{"num_hidden_layers": 9, "hidden_size": 768, "num_attention_heads": 12, "num_key_value_heads": 12, "head_dim": 64, "intermediate_size": 3072, "vocab_size": 16384, "hidden_act": "squared_relu", "norm": "rmsnorm", "norm_place": "pre", "norm_eps": 1e-05, "positions": "rope", "rope_theta": 10000.0, "rope_fraction": 1.0, "qk_norm": true, "attn_scale": 0.193, "bias": "none", "tie_word_embeddings": false, "parallel_block": false, "extras": ["capped logits"], "init": "normal", "init_std_qkv": 0.0169, "init_std_o": 0.0, "init_std_up": 0.0169, "init_std_down": 0.0, "init_mimetic": 0.5, "optimizer": "adamw", "learning_rate": 0.000753, "lr_mult_o": 1.31, "beta1": 0.9, "beta2": 0.95, "lr_head": 0.00543, "max_grad_norm": 0.5, "warmup_steps": 336, "schedule": "wsd", "decay_fraction": 0.641, "decay_shape": "pow", "final_lr_fraction": 0.0, "batch_tokens": 65536, "max_seq_len": 512, "doc_mask": false, "train_tokens": 870000000, "max_steps": 13276, "dataset": "wikipedia_en"}
Each number is 128 + 32 x the weight over its row's rms, rounded and kept within 0 to 255. Layers, rows and columns count from 0. Numbers have three digits each. The size before them is the row's rms in percent of the matrix's.

# layer 3 attention key, 768x768, rms 0.0399, rows 300-310, columns 128-255
086:123105112115080092103155153120109145069105145103161136088145142162120090102193131109125155160117165088192124167141166180175157121135202127131069120140094106123137118160123106111167145114103164177142107112154045092106135129033127173092113142161116150108147114119181139101036115168080136169134133159105053140112107162145061163132193110098167061110153167108136107117140122130103140124139
112:105023174119170091109169119105119162113108100129109172109124188171125181109124139142175127111145130091099104143189099180116158106159156091163143119096057068094108105073135144138121150159112188136134153153173123148098098105144109154126110173127048103131113143086122081131185096139138127164132087049086060124129158133116117175097134051109166112152134127112145156164120111207175104135136
107:138080156155132121099110087101149072166138141121086131160062106155109190138090161116141124090136135145136152119161105080137107133129091148143087121125056169153093188124145167165143157133112089094123116164116186121103104162231141122183144093114098181150157068110101176114134093137168110129111140136149100098108119058131106103110111089110150122079117118100107140069144098143143129095117
102:124099106123174096139156130113117137137138117124161134136062085131144187137154095150117125069121108165051118119156101123118166122067110140136153141098143094096131138136158190127164149147206150111147183192110174153140139115168148114100110139097090086104079149184101135104174153107185105098090100060101125147142185117143118166086121054132063125150097108139110128148141178145164092100127
108:084137202128127135181080124109163103142117093124095092157091153136138133113078106107143143140144140185165136103125110098098117135111134125105151094164098183137120101043174163153084124077076114045112132171127114174120096160142093085183170073140152129198103183117084137186126155104118127072159114080143151121111141103151167071155093133129119105075087086107083173126117173157136131160116
128:130154107166127118150156107125127181104181148121145152091187150119142140091110078194130086167097121189090106187127090109087127097097181098106185135094180115133178142171107130118097096157140120151130162096082139130137173094161145110051113157128142104127095110118162109099164100123123118104100116125140168140192204126106159159115142095136085239134126156127122108157127161128067094067139
093:099116102133168151096161094146133145091184108098126155147096056133100187119083128159137128110123112177104147129148076127118146084107118109060148151123168161108141182166095120109132174177148101085094161147100149159124143114152093115087127162113146085071149121152107105170147063067133119107079153088107139175114225078129176173142085059106081174197121132134122199210135154123069074080133
109:141085136116171086112131085083080141130105153160100127113162139103145144108131109161113178159154069116130107198116192149092143128093137117137136138122120138161115145109088110141131121209115131119159193091138160102093091132082120071147133177084132120070113106098148086091167125111200174129078146138138141097171118141093156141162089146140088142181113139137149098152079133138128129145100
108:174093145177139087119101105078117139152105116183158137103063135155163128187162119145118095107122098190040160124146143093113168185133106096107122060146113099115123103086149143101126125165141091172157100107114160111155107107134125189189055101112129112142091145175080181103118167181132154133035133111141117110147072120216154077095106133159078114141088133116147125096096159072153070098124
117:151140106164090125110136128062079185095169127085155100120145156132156143080151122125155098165128151137135081183123143206051144140145186157094180202129186131124154119124094160145125091122057124125129105150182139146129144115080117106101120118086111160100107170098110088162171096053164116177126115077126099159126183122122132217156103138118114171143153135127170152182107137099086102106125
109:143103124107113155119106133121086117133087126182089140104097109096166108078136104161080133130139078149133157140090149138109116133097111123112166177100132164141114094117109155160112099128143169075125154111155128129136162149096136069157170185073146084100077172109093097183135188103203164117124139120133175115175123149193139109143117159152107158128139128141120086144061176116107148128129
# layer 3 attention query, 768x768, rms 0.041, rows 301-311, columns 128-255
098:169048112074146073122119101114099115116141156120154133183119121090106120110161136188119141128150114111143156124114157115129104126123126154160098084132124142090087091111151183102195118124087159120102116133111148105139134120102137112089132055113102129119122162176162118136065142130195122145079149135168061108095103134160096138107134102130095083127151126138155116200099130097096095089117
098:118109154144102106201116193161131142117190145142105088125146124119084151096107147114112151158136122127177102127068123109079113147093184132135086107178081147206135110095179114122102116147138120111135101159126113121098126095111139105158099105159122137105145123168173111094117104153160124108048155146096106134130104093190094088120115097108145127111121087115063161162119115084050130112105
112:161138144084145128090130114129125089112079147179187160176168126125101129127201117115092128064165103115112142114136119105142100108110070137103110095120142148118157107168147136129157076089130197137141149064154129110150137093115152142109131112125110126075113111134135121138142168143173138164134135148147148076125133142113067155059119090143098150168146139115145133157114114119177061091139
108:148095145119123164177112138121157095165150187133149115154207118079126068130149149149165153132123159125152140132038111083100118145103165118176073123194125163121110094081087094113183215104119117101093118190104103109116128145057153087112131146135131161108153165151184127144126118141177129110151155147142108126094124120161118089189089161130190104078132104121084025072088132028132110128081
091:049151062140118116136086125151139131161133093103117183124067118130099122156132132178105093158113125195101171204158124119132107094184078168105198155104161159082162108165061146114155116129106116140104139150119092097137158079192116119084130094096154132146141141165119172168051091084137133144130133130192116082178158135118139115110147153126092176142172175087164172123144144074121105130175
096:103132097126139096132097099134162098117164101100109071132134104092112097059133120136129083149140148107126155131165128099095134106133100164070125078114145137118122138120139149092113149122103206129118127148135137095143126064072129175114135058116118166133093155133101091141103112128182112101080125169141066133125106105171105110107127142094162115141163112129179157201122123089111109102130
099:060156124128122137174133058126140131122109107091145108098063107147126190130104127120127132140142153111122157144158158138161124140113114168090136102095106158128157122102157134138082174199167177134127123172139089123094104119165123126083109086064165037131141093132132166069172100152119118095092098070129154166124114116145125135098145138132150171091130149141145182172141149067119115141143
105:167114122114165099087089098073160103126083108207148165172120086201108130207180186128084107110118114104120147132111116139146080171089101126172133095123136114075097140165168164142166109111146169133126140098095101150117139125089174158140085123156128041105110087160168122090191181150133197175123147072099123117132101155092086141110128085125109104166121147147136140123094070143081075131124
110:092119111134075078142090076096135157120103111122069107162136146077166130135110084139215126121119168108163138132215137104129130182081147166067146133137144178120105114060048146113163142159148129096107068205155137121107125137108108070091122060088137118117152125119074119095131021133140128092135138091113092160144125093173111130155175173148199137076187131157195092109151125068175127108144
113:156147108110156164189144117138122118143093145137097168129167166126130102086216158142179131136134125130107196127100114103178068112105124097135160125144131133143120094098084119145091113187152143126116159081136101166123144116114116155091120170140219091114092119069120134119174129141151164065183122124104185099151144174130125133118150167131159139097226146096130065166138140084115065155159
101:153140170139175123131123099121141091128098126174131100098133065202148186199194155132068121113119105113116164097092116140164073109093115120172135091104109125148128144145210142142052169153147159159167139082150093145126155153105112181134122174213156063127117105142154124075210240149094104146079112060110147130081128144135067119134116107107133117118088158135113140160117113182134092111107